From a checkpoint of a small transformer trained on Wikipedia: 626M tokens.
Each number is 200 + 20 x the weight over its row's rms, rounded and kept within 0 to 999. Layers, rows and columns count from 0. The size before them is the row's rms in percent of the matrix's.

# layer 9 attention key, 384x384, rms 0.0407, rows 269-285, columns 96-191
117,203,196,247,210,225,209,189,186,199,183,163,178,244,225,216,169,210,222,208,219,190,198,194,189,236,151,164,186,156,195,202,232,201,201,210,208,182,201,212,176,195,199,189,178,188,192,198,197,208,216,259,184,223,200,214,160,161,233,193,190,203,211,204,234,193,215,201,195,212,223,204,181,207,189,193,239,184,202,220,178,240,190,192,194,200,186,192,190,240,208,223,189,187,202,184,198
105,196,196,180,163,237,209,225,204,180,214,222,219,164,197,199,191,184,202,232,190,178,205,212,212,213,212,205,206,213,202,208,219,173,154,194,198,210,174,200,175,259,202,165,180,218,189,219,211,177,173,205,211,186,192,178,194,207,207,184,215,202,183,185,173,192,186,243,200,200,206,245,189,226,230,189,225,207,200,190,197,177,200,176,205,195,152,240,199,198,192,183,205,185,185,218,206
092,220,258,238,188,179,198,167,212,182,180,230,221,208,186,195,225,183,167,154,192,186,221,182,178,219,223,169,212,187,242,210,208,219,186,223,227,233,203,197,190,238,196,155,179,195,203,184,232,212,197,211,221,189,186,192,193,209,185,206,202,196,162,196,192,225,199,230,197,237,193,212,211,200,202,190,196,244,165,194,201,165,211,207,222,204,224,212,189,208,172,220,222,161,213,205,184
088,216,220,197,207,213,197,165,187,169,177,222,186,202,188,202,211,250,189,175,214,190,218,176,221,211,195,201,226,175,181,198,183,185,212,205,202,215,193,185,263,154,219,228,197,192,184,203,164,203,195,215,213,200,197,220,217,193,161,241,187,176,196,216,219,221,201,177,208,170,200,180,187,182,209,236,183,211,204,212,213,219,178,242,200,219,241,176,178,219,245,189,169,216,187,207,220
113,213,195,187,186,234,188,223,190,220,220,175,207,192,204,201,181,181,214,186,212,205,191,201,213,181,159,221,212,223,198,232,222,195,207,208,192,167,170,234,225,174,232,174,190,230,206,211,178,148,198,194,200,185,199,171,257,171,182,224,211,202,202,184,189,192,204,188,226,200,199,231,207,217,195,212,210,175,174,202,203,229,201,192,186,214,193,197,212,184,201,202,172,197,204,238,186
113,207,160,198,211,191,212,197,210,224,194,187,170,198,192,217,224,220,197,200,211,214,190,211,203,222,186,222,190,210,195,203,198,203,211,210,191,228,227,194,208,186,203,230,191,193,228,169,196,202,238,239,178,222,198,226,222,205,212,222,219,187,233,197,202,197,189,185,193,191,207,178,190,195,147,184,212,153,207,185,166,240,199,213,205,192,224,165,173,246,200,214,191,205,207,167,187
084,168,197,194,207,230,198,211,165,213,208,199,184,208,215,198,179,216,221,222,205,216,197,231,195,223,185,169,181,190,179,192,193,194,183,219,185,231,186,202,213,155,207,239,232,192,221,201,160,227,193,205,186,197,207,221,181,176,178,227,217,202,235,195,195,226,200,198,174,170,226,200,194,178,205,207,199,169,233,205,197,235,179,213,211,201,193,152,196,214,217,223,193,239,182,188,229
109,224,169,223,173,200,159,201,209,188,210,218,205,196,206,197,189,226,212,253,192,224,218,203,204,225,193,174,147,206,201,194,218,210,161,223,190,182,214,207,168,228,215,187,192,176,224,227,195,197,202,220,216,200,194,205,192,215,170,192,212,190,217,187,198,212,232,203,221,207,217,220,188,216,213,183,186,203,227,192,182,224,214,154,208,210,182,203,208,203,229,216,168,205,210,202,191
092,178,184,214,216,205,212,236,189,187,216,238,193,165,193,202,226,222,184,173,207,227,217,176,191,188,233,179,228,198,186,206,192,186,216,196,197,217,196,163,231,184,227,194,214,207,204,187,185,255,173,187,221,196,190,205,198,169,182,221,241,199,214,206,197,184,175,201,184,170,169,190,201,190,235,165,193,193,210,213,217,212,196,206,205,215,164,181,219,200,216,223,161,204,215,169,208
093,157,214,166,178,213,219,181,215,183,232,204,221,177,210,185,191,187,174,191,199,245,191,198,217,206,213,210,201,201,180,231,212,211,232,164,208,190,188,238,213,213,216,160,186,188,200,201,177,185,207,215,207,185,187,216,199,195,208,191,224,214,233,229,188,170,205,193,210,195,195,203,190,182,226,199,204,195,200,174,226,190,167,197,175,185,217,210,226,169,252,181,204,212,218,202,208
103,209,203,181,219,183,196,180,211,218,179,192,221,213,193,201,213,181,185,188,192,164,208,180,196,201,235,215,230,195,219,211,192,214,212,213,223,190,215,196,207,225,195,208,213,208,182,198,234,198,184,191,197,198,190,193,212,192,214,184,215,185,179,202,206,190,198,218,242,200,194,171,215,207,209,230,228,205,181,183,170,186,198,186,199,225,219,240,195,213,182,180,229,187,243,202,198
095,186,220,178,178,194,206,211,187,186,207,220,201,205,219,211,230,204,179,208,203,198,203,218,208,224,216,209,194,160,192,173,192,164,192,213,200,204,189,181,216,213,203,233,225,209,199,215,215,237,194,161,194,200,194,189,197,230,189,171,226,186,163,180,192,218,164,221,237,167,159,209,239,176,194,189,192,206,186,206,181,198,213,217,228,224,191,207,222,201,172,179,211,241,204,214,202
105,243,217,197,196,175,187,209,193,193,210,208,179,182,199,235,232,234,201,195,194,193,180,205,180,199,206,175,248,204,147,154,184,206,220,215,211,192,174,186,217,202,192,237,232,187,210,195,201,238,187,215,208,185,217,207,194,228,190,227,208,204,207,184,180,240,217,219,192,175,187,162,228,194,210,206,200,222,185,203,193,212,184,222,204,197,235,191,189,219,186,189,203,200,209,189,221
108,224,183,196,205,234,194,203,177,213,226,200,192,210,169,179,187,255,224,206,200,204,184,223,171,202,176,177,200,189,184,196,194,190,203,194,197,215,168,225,185,188,242,236,225,177,233,202,174,222,209,251,188,188,178,230,207,198,217,209,224,192,182,171,229,209,189,178,136,196,234,192,208,164,186,198,212,196,206,218,165,198,188,218,200,214,215,191,181,206,220,227,180,175,178,191,204
082,202,231,195,176,212,191,209,201,168,192,208,206,179,218,193,220,193,203,184,179,200,221,206,198,202,198,183,178,200,192,189,214,200,206,210,195,210,184,205,185,181,210,195,179,213,230,204,216,216,209,221,213,176,189,209,206,209,188,207,218,185,218,171,198,171,201,190,187,197,222,200,206,192,229,135,231,188,179,195,207,180,165,229,214,203,181,179,199,183,210,201,184,226,182,199,209
109,205,189,195,229,188,215,192,205,213,184,192,209,214,180,180,172,199,238,210,184,189,204,200,207,209,171,194,177,200,220,207,204,191,197,198,224,171,200,232,159,238,164,182,194,192,210,174,206,192,204,190,180,199,214,194,204,172,220,203,177,209,180,207,200,223,222,199,203,228,200,210,181,191,190,204,187,237,203,203,168,160,201,178,201,206,225,249,163,209,173,203,219,196,193,191,189
091,187,186,203,179,182,223,205,226,212,188,203,178,198,174,207,217,213,196,185,211,206,234,196,169,166,235,214,221,187,193,215,207,206,220,171,182,165,198,199,201,200,220,205,172,208,226,224,209,218,228,171,218,170,201,189,220,208,194,196,189,216,204,165,201,170,178,212,213,209,212,182,214,164,198,174,144,220,173,215,213,200,204,185,200,184,229,218,231,183,215,177,164,191,227,194,185
# layer 9 attention query, 384x384, rms 0.0406, rows 270-286, columns 96-191
097,209,199,239,211,173,135,184,200,186,199,221,216,144,183,191,208,218,217,218,204,216,220,187,219,210,233,204,184,203,163,210,174,166,193,177,176,199,217,194,191,205,207,247,197,237,170,179,223,196,194,228,215,190,249,218,186,151,185,185,225,211,216,214,216,240,199,205,204,199,210,207,181,203,215,191,173,216,197,167,186,197,178,216,171,185,182,211,196,213,200,194,201,191,203,232,174
107,198,205,201,197,184,198,216,222,202,170,207,228,197,200,181,194,161,196,221,203,167,225,167,206,224,195,226,202,212,185,211,201,188,209,217,226,189,223,173,215,218,212,210,198,222,236,194,224,216,208,197,235,196,199,189,214,197,201,165,211,187,214,200,217,175,223,226,207,206,223,187,205,211,202,208,166,218,206,193,206,193,223,212,192,189,258,233,241,185,176,202,190,214,199,165,165
095,217,213,178,204,193,219,141,182,199,234,192,208,202,226,215,187,177,191,175,205,191,185,202,213,216,169,213,199,206,224,197,206,226,224,236,195,188,168,191,234,225,191,177,166,191,187,236,224,220,231,190,204,189,204,204,189,243,220,225,215,234,208,204,160,176,164,209,182,180,203,199,229,191,188,216,172,205,189,227,204,223,189,207,216,205,219,185,193,165,229,186,178,221,199,195,211
107,183,191,189,234,191,211,217,206,227,177,236,199,237,164,209,181,195,200,188,229,200,210,203,183,206,214,208,205,244,209,190,189,200,203,201,211,179,166,205,155,212,183,211,181,172,181,174,201,223,198,189,190,238,189,207,147,169,175,227,178,199,168,194,229,164,180,186,205,212,219,223,197,201,184,200,202,183,201,184,180,213,199,197,197,237,192,193,184,167,203,162,211,193,224,186,224
094,183,167,211,205,209,202,176,203,187,186,214,216,218,240,214,204,203,218,161,219,220,180,205,202,177,158,172,187,207,214,172,219,234,219,206,174,214,190,215,199,188,169,169,198,162,241,206,201,195,232,207,171,188,180,148,191,215,214,231,196,211,225,200,155,179,192,195,210,194,186,191,187,196,198,198,230,186,190,220,221,213,206,188,221,223,210,209,196,158,199,217,215,208,222,177,216
098,191,170,166,172,222,240,177,202,181,200,190,199,213,191,214,180,219,185,213,219,201,197,218,186,230,187,173,213,195,227,196,213,224,206,166,208,215,175,201,196,187,202,168,194,180,206,219,189,192,192,194,187,223,199,205,155,208,217,231,263,217,210,181,170,192,176,190,176,163,196,220,213,187,192,187,226,201,199,229,246,199,183,210,232,193,189,168,176,199,219,189,207,202,190,178,193
113,201,191,181,200,207,184,202,210,143,184,216,219,208,184,215,163,216,222,194,220,231,218,175,250,187,169,201,216,207,239,198,189,229,160,183,193,221,198,208,205,216,216,197,182,200,210,187,191,195,189,200,164,217,205,208,182,213,202,217,223,206,194,167,214,184,229,196,210,207,207,223,201,244,197,205,240,198,205,172,190,218,221,186,227,210,228,209,205,219,200,201,191,154,187,210,182
097,179,198,207,178,220,203,184,193,233,245,200,178,196,206,208,232,219,205,176,180,191,182,214,211,195,183,192,212,221,215,150,224,195,197,243,206,234,196,181,222,181,172,216,210,208,205,220,194,200,228,224,216,186,194,202,175,169,201,229,236,208,186,184,178,190,192,184,197,194,160,213,240,186,199,190,212,197,193,200,210,193,178,192,219,185,201,177,212,216,200,213,235,244,220,192,223
111,162,224,182,230,205,192,214,194,234,217,210,186,192,224,220,201,226,149,208,208,200,192,186,153,205,195,176,188,190,189,209,215,185,198,216,230,201,212,216,212,206,195,221,215,215,183,189,182,205,201,229,208,187,196,212,194,171,215,224,203,202,202,184,210,238,187,184,211,163,230,178,204,205,184,172,241,176,197,222,227,220,174,181,207,181,177,197,172,220,212,199,246,248,212,212,234
096,200,206,220,194,188,171,214,203,207,210,202,196,197,209,180,205,181,178,199,177,193,201,196,174,198,242,204,191,191,163,238,163,151,206,220,212,200,224,190,225,221,198,230,233,193,187,181,230,186,184,176,208,228,192,181,215,168,212,172,180,192,170,229,209,246,186,226,181,190,195,180,210,188,206,225,180,184,201,164,199,168,198,189,150,201,171,236,200,211,199,209,181,206,197,214,213
102,204,200,187,178,189,197,234,195,193,225,197,213,161,204,164,175,206,195,213,183,185,209,183,206,204,231,205,209,177,204,200,185,168,188,180,231,192,202,190,202,177,202,186,240,221,229,188,257,181,205,182,240,247,234,191,237,181,190,181,190,185,145,200,233,229,215,190,184,172,195,185,200,200,213,186,200,204,206,205,244,148,203,216,177,193,229,245,183,174,178,211,171,195,189,221,145
107,184,210,229,199,201,225,171,154,194,207,188,205,152,187,226,217,217,195,195,181,202,216,217,182,191,201,205,261,189,174,199,195,199,190,197,191,207,225,162,244,207,228,211,199,190,240,233,172,181,169,197,212,149,236,218,225,244,187,220,203,179,225,204,178,219,221,188,206,183,181,188,203,179,215,216,194,179,171,211,240,181,188,234,182,171,200,190,214,212,200,232,180,188,189,218,198
091,229,190,194,191,213,241,188,200,204,174,189,183,202,184,197,195,231,243,201,189,239,217,216,215,211,185,153,223,199,187,170,195,198,222,218,143,180,190,237,182,195,203,172,187,182,213,213,162,195,225,222,188,177,203,212,205,205,208,193,207,192,188,183,203,190,209,196,187,233,202,238,210,186,191,214,217,242,191,214,199,203,208,184,207,225,232,215,171,149,195,188,157,197,214,211,207
098,204,220,197,158,185,187,190,235,187,198,182,186,219,180,204,240,234,183,166,217,235,199,191,223,191,221,178,190,192,223,207,220,218,220,215,240,227,186,201,192,189,181,201,212,222,220,207,195,221,189,227,214,150,204,219,166,216,231,236,236,195,225,158,232,187,239,210,211,188,161,236,188,162,197,164,229,175,196,230,203,229,191,200,237,197,181,176,214,205,208,215,239,223,197,195,188
098,232,212,183,211,191,205,200,206,191,176,202,212,202,189,147,197,204,211,201,174,178,205,200,204,205,216,209,197,195,211,210,189,164,192,220,193,166,204,218,177,221,227,178,179,193,172,169,199,190,220,175,185,201,209,199,182,202,190,166,182,185,172,202,217,184,204,203,177,233,219,194,186,204,197,208,205,212,235,187,196,190,202,201,197,209,240,203,209,186,172,174,210,161,203,190,206
105,214,201,208,210,211,198,232,170,232,197,166,209,197,189,189,205,207,200,183,212,202,248,205,254,191,233,194,193,229,192,174,182,149,210,200,191,170,188,226,214,190,226,210,199,213,200,167,228,191,167,206,188,175,205,208,210,191,174,191,171,194,177,204,230,178,192,214,181,240,167,211,194,186,220,213,191,239,204,204,198,194,242,174,191,216,211,216,206,178,164,184,190,154,194,216,189
106,179,190,208,203,221,189,244,171,240,199,197,247,181,206,203,193,192,188,209,226,171,207,239,230,214,172,207,215,204,183,209,156,192,154,227,222,185,212,167,223,182,189,238,199,229,207,210,201,201,171,202,212,216,229,198,221,177,199,175,177,213,183,214,189,248,169,198,197,200,180,196,203,208,232,211,159,197,192,183,196,203,210,199,171,175,222,229,220,209,181,207,169,231,184,197,223